python train.py --n_layer=14 --d_model=192 --n_head=6 --n_kv_head=6 --head_dim=32 --d_mlp=768 --vocab_size=16384 --activation="gelu" --norm="layernorm" --norm_place="pre" --norm_eps=1e-05 --positions="learned" --qk_norm=true --attn_scale=0.177 --bias="none" --tie_embeddings=true --parallel_block=false --init="normal" --init_std_qkv=0.0222 --init_std_o=0.00419 --init_std_up=0.0222 --init_std_down=0.00419 --optimizer="muon" --lr=0.00272 --lr_mult_o=1.68 --lr_mult_down=1.5 --beta1=0.95 --lr_head=0.00316 --grad_clip=1.0 --warmup_steps=29 --schedule="wsd" --decay_fraction=0.853 --decay_shape="linear" --final_lr_fraction=0.0 --batch_tokens=16384 --seq_len=1024 --doc_mask=false --train_tokens=216700000 --steps=13227 --dataset="wikipedia_en"
Each number is 128 + 24 x the weight over its row's rms, rounded and kept within 0 to 255. Layers, rows and columns count from 0. Numbers have three digits each. The size before them is the row's rms in percent of the matrix's.

# layer 9 MLP down (transposed), 768x192, rms 0.203, rows 392-532, columns 96-143
093:125111114155124087168145109087141153159126127122097105124108109151106144096114109152138136119129132173126120133148114093117119160142147139131149
093:101171144124139092138121118150140137134119168125127135150099085126154106166102124115126123123080103147139161147119089172117106139152141122176136
099:103095141121098143131124108124133118128137115141156127122115088135133137106124130083147108125157109147147109116100093107124146128102113111096114
091:140158069112073111122075128151159122107141121170127145102174160107133117109155127126179148095178115134089102090115145108093115113123086128112107
124:123124131132163112154149146077143155132149105089135118098158113141095114172129100139145175157163150138185165111136143153151153137141126148095111
107:126130139117151136150106089131145122150116180124138107129144125105138101134108151110134130141120140120139078082069151139151118115171161141125156
109:159140119171168115152139151118072131098121119123106100089078152115086118093164124127126112128092142068141153087160150173121131124074129133133133
098:080156098128111092125124155112117107156124131140108096145120155136153160128129130101122126137093111124134146101125136122130091148125170159183098
087:149125126160114114107102100122118155116116128117137128146143113175154096104123105111089155134118112114119095121118120140071114142111140121185158
107:136085092144180142148124129107107150137118162122127119099136129094125123089145085105140126139087156117141114127103148178125099168152147127127132
109:125112109126148146129128142133112078066132148132111138138095138157120149115101162117148167156092078119153128105127139148132126101106093097144147
099:132083179104148122135133124146159125159104100105119092106094106164155111151106127106105123103134145123125134108123148165117114125135107114138151
106:091108122117145152143119122132135168170147145082085072132127118175140160167146116109107153134144158121111099108116137149119110151142120113120137
103:122124113102153136159092135163166179122117138125135116139112115131106121093157128118148109171141122135105130136130115137090143167106145142088181
105:107150124144094140082175119109118133137165161138167129094147145110103147123134113100134110108164109088106121122122116119152128136123116156068157
085:124118143051152123123128119127136156167123120120050162111098146082116128084155123121122123131151158112099142113129101123163163142106122118129174
091:192104124120140106147078098173121175115125156147155142153120146132106128103137073120136176122116110124095088091143139126146148129145136150125135
127:177115105112103069114115154179106114128094131176120110175117115114128145126165140116128139110100106112151103119108136148123124104080113129161085
097:123097099111120106090142138139161105139147137119139109173131168140097142147117120138151173175154117110149108170090141190112121109153133164125127
101:150130126109139150101129099111133130155100149145094141143185181168119097129156151149126147124109127132137132117152117134106103134110099142116116
092:146122148167166164110116150159102087174150185120095143144134164167114122146107108157134116128151101120092119139104162155092145144127131105151139
114:130114165110110152106103144111171120124157124113133118141117116156160104103110094132123114126151136122124105117131142178064132157137109109148129
091:107081158101130129121144113143128116145158144109191133085127119136151142099140105176127139113107165132121111112123139110109106130137131150073136
097:163100142166102124117121096137136101145116097118147155137099112176164141098110129123124177153101099105123089064116114141172143138072132133154141
091:146139077180147176106137126106073118091136129133140133125108130116175120148119141132097132126095130150104140116140152097118141114124148134128113
088:118152147143140147162087121184128163088166084141127079108138111100134148122115135115116156132133120128155136121112119133100145111072111149157127
092:143144123122138124167122149111157097150159131148160108120099122093114098092106124112142102149129142121143113103161109185117116082132162146144138
083:113120162135170164147171113115097147129093133140105163118097152141118140094166138125115161120113096121107138142109144168116143151153100121106136
095:172116126119149139128158110121145103101173157128109176145160170129101102167108126144112113143129124155121171103094083124112148187130104123100109
120:133139141141145104186148100097154124119146140122171083136096116084149109173150064168094107130111102157103125169159104133137151100139114129139137
102:140127083116108168077099097115107140123132143137093145162096125132137113137109132122106092149109131150109110150166178101138128125132098143174111
112:101096132103174149112109076120147123148123203157161103128124096163118172095133140090126106140112123162122135104093121143111112150153136122173145
109:134130123117161127098105119109130149112152092167125093150124146103143134131116127159132134161139126099118151080113107168144143178134133113180105
090:100122144130118157143123158121110100128113092080115142131124120105161126147113151123140132162148113145119139134129091125142128112086144117130110
101:154148172156163098111107141094103128139148161113140138142108143112123098133098150147134146149154117105139122147139161133148099163145136129154129
124:104129142147146133170157131122159111160123097139173107150199143165098136131154145147162128131072147127115091143114142103088076119165149129154103
103:143129109126097125108144106126117121145130135147113132144116126125133157154154152137159095149166123143172129157074147137159086142081156133139133
094:106137129123122145122130111161124148162156144123136138114114131144151109089125106132139155086150127164093090107121114130091126109115120120140100
094:152074138147112131107117125114171187118111124123159127148077108114156151125130130113150124125143137135143115122109109107133126112122128091137126
100:133168165126094147085144099106126115089201110082145078126126125132136107154125122109122115174109125146121105153127095153138131129135108117147122
097:173099114172124102142099158148114156111151129156150120135114170125126134097128125134157123154108111126120091166124149112134117075143109161112155
092:090086144109130106091121157108128136117108175124132161112139098110127116127168165134143175138129126111129089119076129158146115078132124180156159
096:113095126126153112151142129173112150107114173143211130177107101126124103148144143099113117129169118135157121077084170122146165153131108128112133
108:161139096121101086148106131108151171129109164105147139155091098134133109140132077090139138169063129156158141122140099110110110121158103134189114
112:123178134132109154180080121160168087140148149087130146145105153147143125124148129170105166097122087142142136123119130090144079129109136112128180
108:129150144159128178084135126129129157128093103141112125152129131124120137128091120127122131150109112121161152142160127114162108135109116123157159
093:134143129099147120148129118100144148117150130124135149136171133141137151121115134139145137101122085132122147096122150116140153135130128104139146
100:112161154160119133149096064132129124134114133137159115101129157118099088119080155142125112083172151101106164124132161140119109123126132123123145
101:109127077130101150160128121104129118102092103103164138148075121129147146122115135149175134130106155155153111115161121113124121098123092138138136
100:137117063160113152147162142114138136146112124104129144143095127093135188135177122144143138110100139103150151107126139141116127114180102145117118
085:139180156139162150083111163113106104129130145108142068136139107120135109126087118121176139103092109171100127156137134112101122126191133094119078
093:127152112124129112136121141125126162130182116105141168065133154093132095140115124125130136141175128111105143112158118153139079116137141154146177
094:150087122115134166156135113125154124143167103141190089103121139117139125097120104120094111109180134140107087066156098181124133106146114152120142
091:155124126172204134159150145107167192114119148088138147114110117117139131082125093125089140153111106120110131146099148115120101138140100110134164
098:167122153131110124148135118106091133129112134123122100148124117106117138155127136159118108139159165072112084107127106124155137147156107124141113
098:128119172114188103142123119115108110126122126126138102123085121117151110126159119120156152143128122109112117151158127159159157111124120125145151
092:137142121166115148084133182157134121111139127154133165094135159159102118148123110151155066125162156145098106112136160147130103083101110137157110
092:140123162103112123173143131067135126150139116149117159098138096117128151104137106133110083120117122185132113155100118153140158170061157118129178
090:136131142164155140187110132134083124157121116134131167145104102105115156171137107135133130085127121090156130103135121109122176183144103122104097
100:117157122135104138150121123114093122152144110146105159102162163117116164069133139150124096138057104152098146174115164138120133124150152146138087
099:155158127130167134143112140162084158160108131083159165151084180130126108107138091163104162161089175092129116119084159098117134108070104108143121
097:113134155125155064147152112152096119125143145138099129109136123112137128153154152114087106155099115120134178145135106123086140117146143133144118
090:145121109140143096092127136129138133153134108148144156114113126137118134181156112144136200130139119154131138132153112153146148156138098148202089
114:125112120132149104147140156135088173117176102145116119067109154124122101119138123157128131102124166097066105113158103133113109116181143155102169
103:095108074124157141118107112104084147090203139076148130141119116149120100099112150150066149103180137110128117143150127142097149176106131153147116
093:122138084124139134132129145134094156138165125138139156100115145134129116129113123123166087168119110112172098099114104114096094147091188174138126
112:133152105137195100145110160128140170108148086128097122154114084089115125149119106133117117140095120125141113070168127090122092104097130125129110
107:144116121091129132129130146173141137144111105137112162126153145130145112095099073128142174148115144134118156127127121124119113135094097142169170
100:096124153134113134138134143093147191130169129114132128108113161105102138120131120150113123146081098087133067129118111162113133137145105165121120
088:086077147084150189117169152129126121115108147117134165120122094120096124157151174110106116132140113126155128129124113133146128133126110116140154
092:096138164129109118173100134151123089148167149100121135120208142067103143107106144126173070121164135089152124117083123121131112145110164139112156
089:145144161087169141154137143113121125160093102105103122178131133168124096150087141117113153098120191116179126060101118140133155083089182128170101
095:095182175095102146125102124137133147153122081127147144113156114104139123165110119133164128176145104109166117132130134127143110130118136121140120
091:101164098144125120086147095133148143138103101068155147169167101129138101132137143167122120125113086130121086073109170141121165110155138128127185
099:131108085140139148111172109141174119130103129098114098158089129145103135120147131124109112158118146078156138156144085146134113130092142117122142
098:096129133129128158147163105124145129152198120148116132135116134158141138161131146123128125183126088118125171146112144102138098166143172134075100
096:151134150126096165102070168141127143168135128114103172096120152101118061135108070126100105129145131109138124129115157113119111081095155139138110
104:125105105143111121133067109129099087131110120150162186156154183133132129116152108117140151157136085144122163102116128142095114114128063130121156
097:081151119113110133091141156140128134132110130142172102115129130084153154143105081161121137052090086148148090113176139120124123081124124125076118
093:116170171128138141133151113099147122146123124129126114105147115147104114138178087148141152138109174155179090095130101134124097133104085142151126
097:080149110136150151159121114134155139121101142106134122114092149161142144132148107128116133144094141134160154108175172147166115093129137071119132
093:133146120093129149093075144174122148151180122149165129129125144146150119113150090111127151106121130120119126111112124172092130166166104113139153
100:140123125151104156070142133152113117120121100143169114148131153125165159160064075146147081095155122125111124105136132151141107106134129110095131
099:126122108148073154162167150106163149118095127137129150127099107104158137100164097123150152139102147137166118137161137103140107129115111151123142
085:142111111113119104137122107138139148162126169129190091160110169117144122156107100115149185128131113171096126183140117107116110115108112139105132
091:135101133139112121130141106151096127167124123159135137101155148127127118132143103126124140134114091092140121090152101151115145139067163116122155
099:151109112129104131148093174140083145140156141111154115119079146145107148131156095102164104117154183084116140120131091174113104124126127103137129
096:122104115148129127139085086125146140172105118107112103114102104160140149147129169088131080133168124114170149135123112189140173121111152127103110
096:102121147156172165089121128098127173129170106071123140141105154160068172131121155121122126147167110132134124101146112118128107126147114135147163
104:146156122121109101128108098147094095124101105090163134156141118131119176145122143116183120136199083106127108159134141127084092134114114103109114
106:149081093134172119158133120111095069099131116136137106169124128143136157105149138118099135126119120130143143139101163139162124192124121104181127
098:151085156139091131123105115086088107147143108125158131102128123110088109114156150100153128122127138153101106142140174144159117125094141144056124
089:158153121113146128124112193151114123073145128141104136138133120104179150152107107160069162099120147138104120174116132115136088124145144089150118
118:144138107129129149158135185139120126136146142160123147120121135131116127081126168119096092146149144134157114113142137142082139160151134091156133
098:147133170109132137106119141101104112125118123098138125133130094113193124138134147128095109125102087112126128139135127104102112135096152138078143
101:119149121131105166164154124101137132138131113136105085123110160095138113118138107157154097113159134139096170144128155082093121096117144114147159
111:147124111112125124117123126124182134125120110105149155178137155168110147119187130144136187121095117116140153125113157118110096195133124121113098
093:107168131142158134165103152175160162119138145112124179146159103118107160157103106155139150123172118135113099109148157166132154115132142156138120
090:155153164120146120099138139162150140118126149105162143138132085080089115112136120158172129149155153083123152158080115099124096097168132119099135
106:096125116162116138157118107120107143125088164102164140091106153149167091124141120139116156177138127118130131148120118150131082151121140129114174
091:072110137105122156181102159142137146140142137148142185134115131069141144095157118150133120074164136135121098135125109131088099142101150157126159
117:135102116122120158114101112142110130085158124084118111108114118148125148139145138150101126142152145080082106112137141158153109115136182154120128
087:106117151113113121156148100103161135123125115122146122158102087153131119129130111108086155156133085108108125089131127177107150092175124168173168
087:131086129139152142159168144138136118123148126153072158109092156130159126087131146118144130129138114155147082169110100134132108121139164166091124
091:097114094120086126132166108115132169105135128157132151098118136088137069106091083152088104086120140131116129131169114134100115146120146107062131
083:098089143181134146142128148107153155126138149131121124145071156129106114146120147113128089143140120116156104169094135152131109124088122106097148
103:095120120116147135163120129172161131101180166148129136136166147085132065149159141138179173126127149139171100115094124130083116132164108153141113
102:143125154174120130108143137142145116159140144108116145129106087148141189163135143127158142148094117118096141122115145134115125125112112143122125
101:142152143083137170150163114129155137109102185119071151125163124137150116122118126133125158177151147113110167117134068127116118146133133129156119
096:158142152127153135138061095108095165130109146133137112100117079148146142147131093149136132138118141161124115106125145137156115147157138135131103
099:175155111168126105162102149135141067073164143142125150114123142112128108144157110128146166175126118121102093137155137163186078100110122146112164
100:193087136136124102119153101138110129150127130119143105108118145151159149096145141110061137087127135133095160151120136190143142124122130115113136
105:145083149152116148105137118120133113123112149124136122126125118154138146139151150117111124193137091129112086135125105146138086104140132140138156
101:146100122144124122118127120153143128152149132102162129119137137132149105129144113124133137156156133135124103106142111085104140132108139104115135
106:152154124114169114104139159106099119142120128108106134077127124112131145100164113117164137117179118076144096132141102139115151163122118155121158
101:087109115069125117132135100169109137134124164115106144101166116106097128119124097157136101159090140127151110141150124135141148140111116122122162
104:124095125173087123155119135113124078118118107126160109118128134119087166176117119132093106150128139138155109088135162100107147142099098143110166
101:094137120138101137112139123110148127144177098128140129112110111092135127145139135126107119130114080123139145141179095119132144143109121104129157
090:112103104163090137152107120078125148100127092133148095104107108156139123149124149083166116139134105151100150078133120099125127152087123140139106
101:101124125145155118105121147104161157134162122113075165114152104107096126138168094174104157126132113130122123140152135126152117157139125145138100
115:123137117132093135122091111116141144145125094129184141134093130159143118132096168144115103118152127140186075155150097114141122129158130136137096
118:134125103156116151129098138088128138119133125177106159104132164109127142136154131137142090123108115158126168132130107133139120117116138125105162
095:122155146160147130141136125144155168136140146129153137126092093118140119143137075123114119161152128151162161177163082117105060134130126138160143
093:146108110146137131111123165109140126078129114111130132130088124085143086125113122168131121169143181110129117147135126127133157131179122119088112
090:094151151086109175104112142077124101118098141140174124109133118127118150105117148156135105129158095106098136165102124129157112151131104065128128
090:155102108108122123118144165140147157126149153123132144141075139074125148139136121101129134144089142126135108130127136147092145149133113141075088
112:153104138092147126131175120150147174157176114151172102110161140107113122143164106150116142104128122131082127102092127118130145137127097124111135
098:112115121094147159121176170106165141122121138177109098149173118119187155148129175126144118150122130112154097140111119136078096145098102139105133
097:090115140157116109133138093167105146117115167148133112112107153150129089136097118112153156144109118157133082111160076162133113126126099117129117
086:151151098090111113103127167121141101160119127129090159140171125141114104138129166141080163106116104104151132117165139171177107162122111115169195
121:154129151116127160117129103111112122167146150122126135148134136142102146143120114146114106127103139111139102146111125165105096129099122094133096
092:131120102079156076139179120115132111123098122122128163102113122119126135116170103129166136113098143110127090144137132151119110160120126156123174
118:125168034093131152133148119079097081088127168136136122166138075126142109103130160148101093119161163128110130152126126153140086134149153132130097
096:119084161186125120119131131115134141145143102093127176158104133170179131135145113112151113125139097124159099136114152113095098176104114172117101
105:130100161117158112118107145113142124118137118137133165178141178114123147112113131111121123127096136114126075082153123130124119110181173159105157
093:131203135126142102148122144142104111109084152135145177114110125144110122159138135159096125145146161151113133161141165169154105111098096109143128
096:100119103153157129097191127123115179111153146081084181136140106113074122138153121139165125144137123117095130133139125165136126166186108104114143
104:153128151167141073109096117102123125123116087134129151148096145120173165141136144140143141094111116114128121078140129123105119101151143122126118
103:114113144156103117156140153129100114108124144152167151193086132131139115162102146139141132158101117126155131088166165103122118127158100109169116
095:096121146102157126131090071130156117125179144118140118090135098082109135112164129090111109117083116148118123115122116139125109103177116097113151
117:084115187144122172128111120149122095172128149132153121100108175141090084104141103121124120183153119124105104056116154102159131146104158146194124
# layer 9 MLP up, 768x192, rms 0.127, rows 393-533, columns 96-143
087:093123131112076125105135104148150174138142111168117119095120082171156100091177143148142173124129160119097111126136148125177131107120167153100152
094:170120170084122122146127117123137205136132119153147139115182111139116102150129135130120161158112124105110121153094099085087112128152118122117082
091:159119134125088100102104144178098109131116104138125158108128150154118115153122143166076116084149075143144104116127139170104138152148104137124147
110:134155159134138135144113109110097109135128105135119124109165102120052108138136135144125131132127168144161159098102160152092151148132109095119090
099:110102115094160146128145107177159142089119099118152117102164174127126119103090129116076147127163126149098109145094132112089100117096085115123158
098:105171151148141096111160109121110118133136142123119095197106095170167141107121153136078147119061127156167136116112109105125135113135111112108140
101:093136126131077152131139141089122108119151108130123087139129115137125064084122116113126164100141122112149059129106121111148125107109170137102129
092:110118102128106143176121130094124164138159114121153169154104115123134174121135129125089112175123121112129119109141124121150130102100118067137138
109:143110176180123162144104151109095121131158116149134144137091101108101087111079173105136129137129128110146153115128146114133120134120121138114102
104:162144109157102160134127117183147129149117113134166141125134104160117097115129161132126099115144106161123122164107134137130133113110107117103162
093:150093156168120144130152140113128150127190104120139146104103146134104125113139102122090130114132121174099129109126119124161141058145128181137136
102:119137141150120169132114097160172124160129128113084149130151157111131141126145089136140113129142141097107115120100138120101157122134160162105110
098:128156117145124135152122127097145134138113132135170076112122153111147135157135126102120091138113172102162150088083135159179121110160143150093099
108:087093141172132152155139159099151100098100128098109166141173153129100085114101110155100102085116142104120132117115104098130087111127141109134110
089:118144109153065162142155135134163104137151106113158131126144151124122124126128115138139139118126108135148141127103123115114144131137114129113148
099:136058117164116142147132139132154106137151101113142175126128136188119135107134091117102130107110154142067153187131145137142137095125135125090094
117:119115110103130113101123181133108119122115127176131133126121116102137158107105134109098115122167153116141140101156157165128116130087126104100101
104:100130122118107142109117140108147132132080116113116129137116128115122150086142106113147105124182154103145102135119121097121115130111147134099159
098:141138121161122123115093150151115089154151120096107148139091152133126162138150127139147118150157119111180084145117135111183108133144148149148115
092:110105138164137111166134172125131145128173100150130157118129141106143083141163133148119140092133158128143150122135135068128134127122127119101161
111:124073162097133107141093089144137138127130127120085117107168139128127134122119141137099121102094147150100102110134137132147142126193149110126110
087:110130154164165104098117068127071133107160120154143139139120115111140133132134142132122129143161166120117145167146122118113151095104136141139133
092:143131091113114157123152152137115165157156128124118105112146113104116171073097130140142149130143168079143101110102054118151199141138093087092182
091:154146131106142158126129124170158143131121116180120128108144121120136149128116141127106095116126114127158104153089119166153141108136127143119065
097:126130152146155154109126154146120147136137123119128129093136135081112123121130081090130185146109145148100160109139149079077159131113108111133111
099:155098096092127128154110121122135139130113125061127115109127112128120070125124127144109119132118152121102135105134147152129133149152113090149155
090:141118138198144179111126140105151098125127165160157094131138124125135111126096109143115087146140157110119126084180159124168131116148105087082120
112:142147143093108140147118159126142136106117105160097151081133128123141134100130147141128147093114148135078127123077154121152135095063114147102149
113:099124128157097131110152146133149121142117124125112149156135133104165134111149105104127111126149181177129142151091083113128150114115119151098123
098:127120132123172138134141142178128120133138113139168119148163137124127075111148117139088109100143079130148152084151103101137139132125155134107123
104:164113157156174115115123169118122134084125134128153141091147076156073078117133148077124119154120106116117163133148153130134136132117136130140125
102:106110131109095139098161088088179136147148135127110098097099144099164152121138126149120168142107139104131108123093113114122110128092135183118142
091:059123110165078121144167134156133141140151122160126143106174098122132110113130122158073134128075138090152108158120163135137078135154087168118147
100:133121132097113133136145094097101153148133131149143120114151139141096182139125120114119142104134148083139136146145167131119146117120155115117119
112:111138151123168160167120117115115067138127095116152137135133176097106152123086151124100135153121105121150143125122102130099135107084154113125092
101:126134152173129167102100084117169166113099145132128110094156130107104126137099134126099150142103152104143120128135085101082124120126106125165107
103:112135158131123147159071064150092124113153114116128133139107147126111149115142130153093158178085147119167096125145146129142122111174145142112091
099:173137132092111148122096142157140132148145113118126148122127108100150132103114106137130124105143098109103125083141090136110140167137147115106170
101:136150125109129123142152100078147127175165108081179128174088131110102152154150150096123140145180148165111144129148112123097136137125127120123117
098:143132105096171124110122123133151119170098137147136141139129075127112119128117127097122120147123130137109163093097107104127140159092178094116131
085:139154114106164170151100134125121120101145119097124161106126085178146143136109143142117149135136124097117156134172107143128144134131122086125095
101:112108095104141094093156124181135109131155087104147177100118128147063138162088110121151144158101125101122149136133098087124127119125111139127167
101:140098098125140121114138154165114127181132115141096125159142146135093150121108185133092096110116130147150113087087156154144148098103114142139142
100:126139118120130125176137109108157143097123120117150124129100146128152136098100120135105129130125130155167137136138130065185106125069128086131119
102:116162094121096141130145091158128116142135104129147150137172104131135136096132101121113120117143099096142115156124096100137071135120088157116114
093:120141094152089111126128154113147086122144096120128141118178156126104129115131104088110106090118165127117153093157144200212157063096090186112143
104:129115157126105131118118127121198162174144092134084131113131134136140144074130136098080162121106156151107116148168129140157162106105135122111115
102:090109093125147173097108114143117126160120102104099134124101131138164173149122113127123125100098119113072135115119106133103163127123106136134103
102:142107090135119120120189145127137132142130136115098103116130113111118136150126119136130140119094147166153128137135136128102173161090137149104135
091:150137117152136152083110082143151170142153143127158093089114153121115114147099056147103115160096095118104151153097108142105127133151125154142119
097:124085111131129110155132122134164137108135128084152146112097148138089112096145132108115099105150134114137122079126128157132116106157086145131096
096:123165134121151092134088154149135119108138120114106101147128118074099127152126135139109173168102154116129159144137130099152127124153160074157125
094:112149121131110102131135105132132089087145120137121135116138159117136115131119104117122118121094143105102144104149127123127133159168124115133136
101:138145140085135112092148193078158120154156097100110093112148129140138158087116147139121147136179160137167105128122141089125144181118149119125129
095:123129141154080121194070104140125077140121134140125168150122083120152144133113096137127136128115131094146154163167161089086088115143072111108123
097:122080146114106171119138134160117131124139123155151135093171126101110141118140149107129148123112101126112073147122100111148103132155146149145134
094:141154106095123139160101141118131140097156098123112146140069140164118148142116175114163098110092093114134174141180134137124130117098171114123124
093:118092145102153149122138125153133099113108134107139096119139125085136192143133150112111121131142152123123147173121133121119131093152143179119117
097:107130113161119148150132134147125137144133139067115132113107114119161188116128075135111135126124161150107092106134118126145153110133113142146128
097:149136107103116153142159110133094066153136122143131128112135157109119124080141142135112148145142128131145153121090134096120115116102173162100130
091:112131107112124159106114094170110106132173107114169169133173085104112126153125139133124168068184106137142108116077191139122093118103114139118145
097:114164172091149172145151126100143074126153129178167139087099115116137137179106080131122151132145167129181110176200117163091185152153098158150129
112:133079166155108119135109143096110127164172122136104111126129114147079133152127156112084091131125102128129162144118115118106105121109166111129112
095:135090111177122153137119174138140111141146100107134109132113133124088103144134131154102096130080165170159132118190126106107111104095135120140119
094:126099132158147127120131163154159101137156092108111128125104111143156118115115141070148137151126097112162153135128122133169125119115192178118104
111:144088075069139141139099172135134161111123105145120137183149128094134155117098109159135081124102150132115128127128128080131144160122102124159158
101:125110151114145138135103108121112122112127097109132134128145163207128110100141145060084132130100180173149113117099120133102138114140146144141107
102:110118115112146180130130148158139126114103117131097151114091169142081101112112130176098107119100119136139117158128130115138097084128088137119112
094:154148146132108123127090155138114126084139102138133133110109142117152105121155172117098149102149143092110138171089144132113105162146161102156109
095:173164105138128123137124129103132173143156148153160098137048150159108137115100125110110129143120142128130126122131164111090114120194133109099092
090:135088158140147121173133130155129136130125102133103181112147143066124065126155138144118161156115124152124131177119084103131155119123151124124121
091:122141120130131099135174146124133151136152166189142154139096121149131076092164152119108079093098163130140136124097132104138185116110132155091102
098:109136155128135151180197128103117095118131139137132152140140126091144113078120135114128099171111153149075147140097131113123126091133133130143151
092:143115134135122150137101101129191125146147099168120108105137123130111135093093140161104145131136104111106150111121103106089151117074092167125111
103:146094152093112134139140143144120114120134121108142114179119143148108128099129165131106135115110101152175113103178104127148122101165132142114138
097:103152140104140152119134125134128131154108139093106111111113100140109142126108073076143166130139128182138133106123115122115152142134105165129066
104:150108139170133097112130113109112104116130119164170077097087121112094099132134173138111121152110165133129153156124103131114137127140179100114105
096:108154152153106116151124079100093132101155130111126089112125138130144130134114176128112134130150138135180099190198114142161152130135164158140114
102:121192079129143140154126135111101094130095111118143165118170129157117123149165141123122151100167120129145123131127121159152147088073162129122099
095:158126126047112117092150166094155124112133082138109128116146110111131125113142126096142135109159129109127092128154134161141136122118157170118107
095:151179129115119096125140050084138099108121109091140147126121096087123124113122085126101114146128122168173126126136143165142164145132160145102109
101:107104141182118123128093097149114130121140092134144131111162093171166120141142128126066160105149091108150090207177119135146103119115127126125146
110:149113139090118127128101158153144114067123093155108161107119108137141111103133151119102130129145137116144136127146119109118132166164144115135136
086:128128122127127141120130131138164109119152117103162109137151105088125136126130115133108110157093129097146131099112118108097118136186171137109113
098:139098116164107171146109094158148143062096133100122135132142136091105095085144133097079118089108128119141096169122140108166134135125114124129090
097:099133140116117157144159096115116108149152157155132123108124110112106168089151148094133150076102074125141094166146085142160114131165133109121158
098:129101166119083170117156155065145140121153128153129132113137142096148088160118158135103163152120136129087124166106139114115105141124107135102124
103:099150138137147095130126142161135140131113104107127134144122116147132136110141139154098139118084176178123144139115163111133117156127062142132091
106:144139158100147120128142116096128094133116116139127175130148101089105168106096155138130137117177104151149155098108139120106147124131140135123121
105:105144105178112136143123123121125140163138077126132170092117142123126128122152126138108175114073088140114118130097112128141137124106101162122110
099:147120121131115114127145121135122131146144143110084104105111105162113134134130098111121126125093132120154118191123163088110138145126100167094142
091:132116156153105112123165102121103110129144127139122130163091105152151122125110114132120120125085145152080116079154126147139172118099155131116097
119:159135115169130144115119127144127112139133111138131158137143125179106142093113161115098121140153138100110101137116105116138130145137098097152080
100:149124120087128139111092154118124138139147112121132148123134146101104109114120058147151166106159131099164142135091147149163136107139109158124093
099:117084136122092097129120109168163109159122124097120148093118166137144116138095125117160123117091124139103182141177127094116170131130083133115131
109:113106090141089096107169113147141127110127119153144128155125161133077146139149113124109165097116080159131168084135190134140110093121147101106098
095:182140082128180133119177121084106114120125084107104080160129138141140121103121128138097086107126120139127167126112147135122177116078181121128157
090:126082144149129128109151133131094036107132153158134098090149108186110124115154129110108097116149123142150138152138105103146135124132105115112102
097:092123136130098135118148134117135196113086142143150153114128143141122081144071105120085156135119154156138134098147123125088109154073150099110068
090:146114113131143046111118097165121159076125121161129130155098135168126147107115169087100109131111135164127146128142115112105136136130128093147097
103:100099130148154125115133155141118154119156112119118131109111158135117095110118163112130116114117125090070165095136116149130111127065148105127164
085:107099146118134097137112147157082096129123130088089140141108138170154105122143128134137169154122120142157126126133088138134105128101156071075128
097:150127125098053132155149150107119108143124116137073127111125131119150104153133112107119118101106111164122173145137101078124152128088156108104135
092:107130143142154102144139089143113081156137100116130134161100099147083175094141159135160137148100123106127085109124157122131161122148125120141121
091:138125127129141121124125130144178087098148150115135134081191112123139128149093119123149082131089130145102168114101129126115150152133108165137117
092:125093113111115082123113170146141147137136110101151097162177156111135137138087123131078163124124131129121146113150127126115140110122148109157133
103:114136187115112113116114126122128150120151157154095131134073078084108130133100115183108122130108108073143122150127118086159127170114097109108127
092:120105169135118092053132120140100130158127139123146149100150147137095140108118131128143152143151140084139122104170148144146138084134103110120085
094:120104126138119116089128139183165108155169153061137110115123129117141119168113110124108140127159116104089110106110121089144107094097184133115157
095:132171117109122105104101104152141140145136139087144173113165104125134121119132141107120117139131124107121154096099100057140157116106117156131114
098:138141159128112072159165083156147115101152137104153133146151131087087086121100127109108135164134125125126148097101162101134088162141170122117148
107:143110144191148132138133152089155133175165167134118136110166126144122121134113117090097090133147120114119125133140117135144180155141154112121084
099:066166160094143094135130094091141113116136139143146171145085060147119154135110116106128122096080111129137077140115080154138101123151128168113157
111:141115136127148111125098157154128122126080153096123130131124133150147105138128150090135100117136122130145094172096127116160108099141133100122158
100:142126136125135149168167123090120157116138126171145112123134162139088125124128170066120177150142144104142128101097106136154143131129103080161137
102:151181126097096139087141121161143123126114125092123107146144158130150087121140144064084106128138149146140077112123125156107119084143162136125112
102:136147172139141127132159137149144151139092131157129119149169109132142121132123103118122101116145163135172178174143124114143157142107123106108168
094:158118116104160116150140120189159132144123176123119121124139092148139113109118128132147063097133146205104159150109095158150137139082141072115123
102:134127163124141115129139140120139140138144125136075117124143130107124126100077118098146150166117114122166108116160098122091146130154148162111174
106:118121102086137106127097111152092166114109105089119161143144086123104119200129145082119154128196113193125140139138156082112105085073109134120128
110:089122078124130115105097140138135136174137130143097184106120124125134175106087116101129147096103107142131130139097144157148136087079138117093122
091:081146124099162079148148134134097150128126131120105138143060146125129114159103135123105088103133106172165153125125112114131166123131120139160106
103:125169107127098122126116145100132155086120127132153167119133110133112106098125085151126127158155143115112165096146106114137142130134126101099125
093:144125108085114154134108126151175127107181143106103117126140094115105137115124132085117069144159179162084132068131122144127105112117125132114105
095:130079139088152157193101146135116106146110117137120132136164142120100133114167138143130109133122097172086173102111100137108196115149133144064117
113:125115122132136098125142126119147144116156131148121119148158128117127087118117114151127128117108182094089112146095125118137165143109143124122117
096:137125167139134154157143138150091089123151133091150135137166166109100121103083135140128146170094111166148123069143117124158129128124091116127110
091:133173151126106108112097174159152171104076146121095159106135129138094119126118143108099102146141139115164144093136158110163117114135145130114129
086:084165163181112124128108174137153115117148091099123147085132133112134140143120125151107110145152143100132160150114063119172128095146160116133126
109:130096116149102143140144155145121140141107122132115142108145142103099148123085145126127129169110120126114142155060091159111093090139165113104095
097:122171150143138088106092121147099077125131118134126073139110122146142099124088141139143143157095125170150123141150128149080112127128129113143117
120:145113119098152153107096109164153087119141129143077113112178123106098139154124132113109133118146107166153074143123099146110161114095146078151122
113:136118153120156124161169150169141173153148107113170168112142124139138126078137091110118100143107176147117146143175122117152116111121124148125114
102:155129102165127107135132137121131071118132118138112100167137142154085103139096128127126102125129130157146141143105166154157146119119139120120142
089:103137154099118129119131120118163174148151133143104114115119156125144098114124137095111132124128144161140153122115136074103163089120129109089124
102:105102141157171138133192130143080164132104111136111114118155120121126129127153149144136153107131103129172172132115132126136154130119128168118141
105:099149108106080114126114117151154148099153138111056097111180126141137138111122112125117128096120135088128080147151148120155141107123116110095135
103:132103123140104087170140123128115132124181147124096130114119128132168087145161166125104140097154164167176080146142131137146125125107109097141064
096:111138139090134092130142118085134124150134099121146152118160096105093163044141162151137182137114118148133116136123170105100107158118144147122118
114:122113157110099153127141114123099078153094120134136137141145094116154125152110135132142126127104139139140145097110117090114146152146139147122121
093:085110114094161092130146155071124133144114117094155146119128099096133075127112116135103114162143105172112157124160156121110176129123156144118113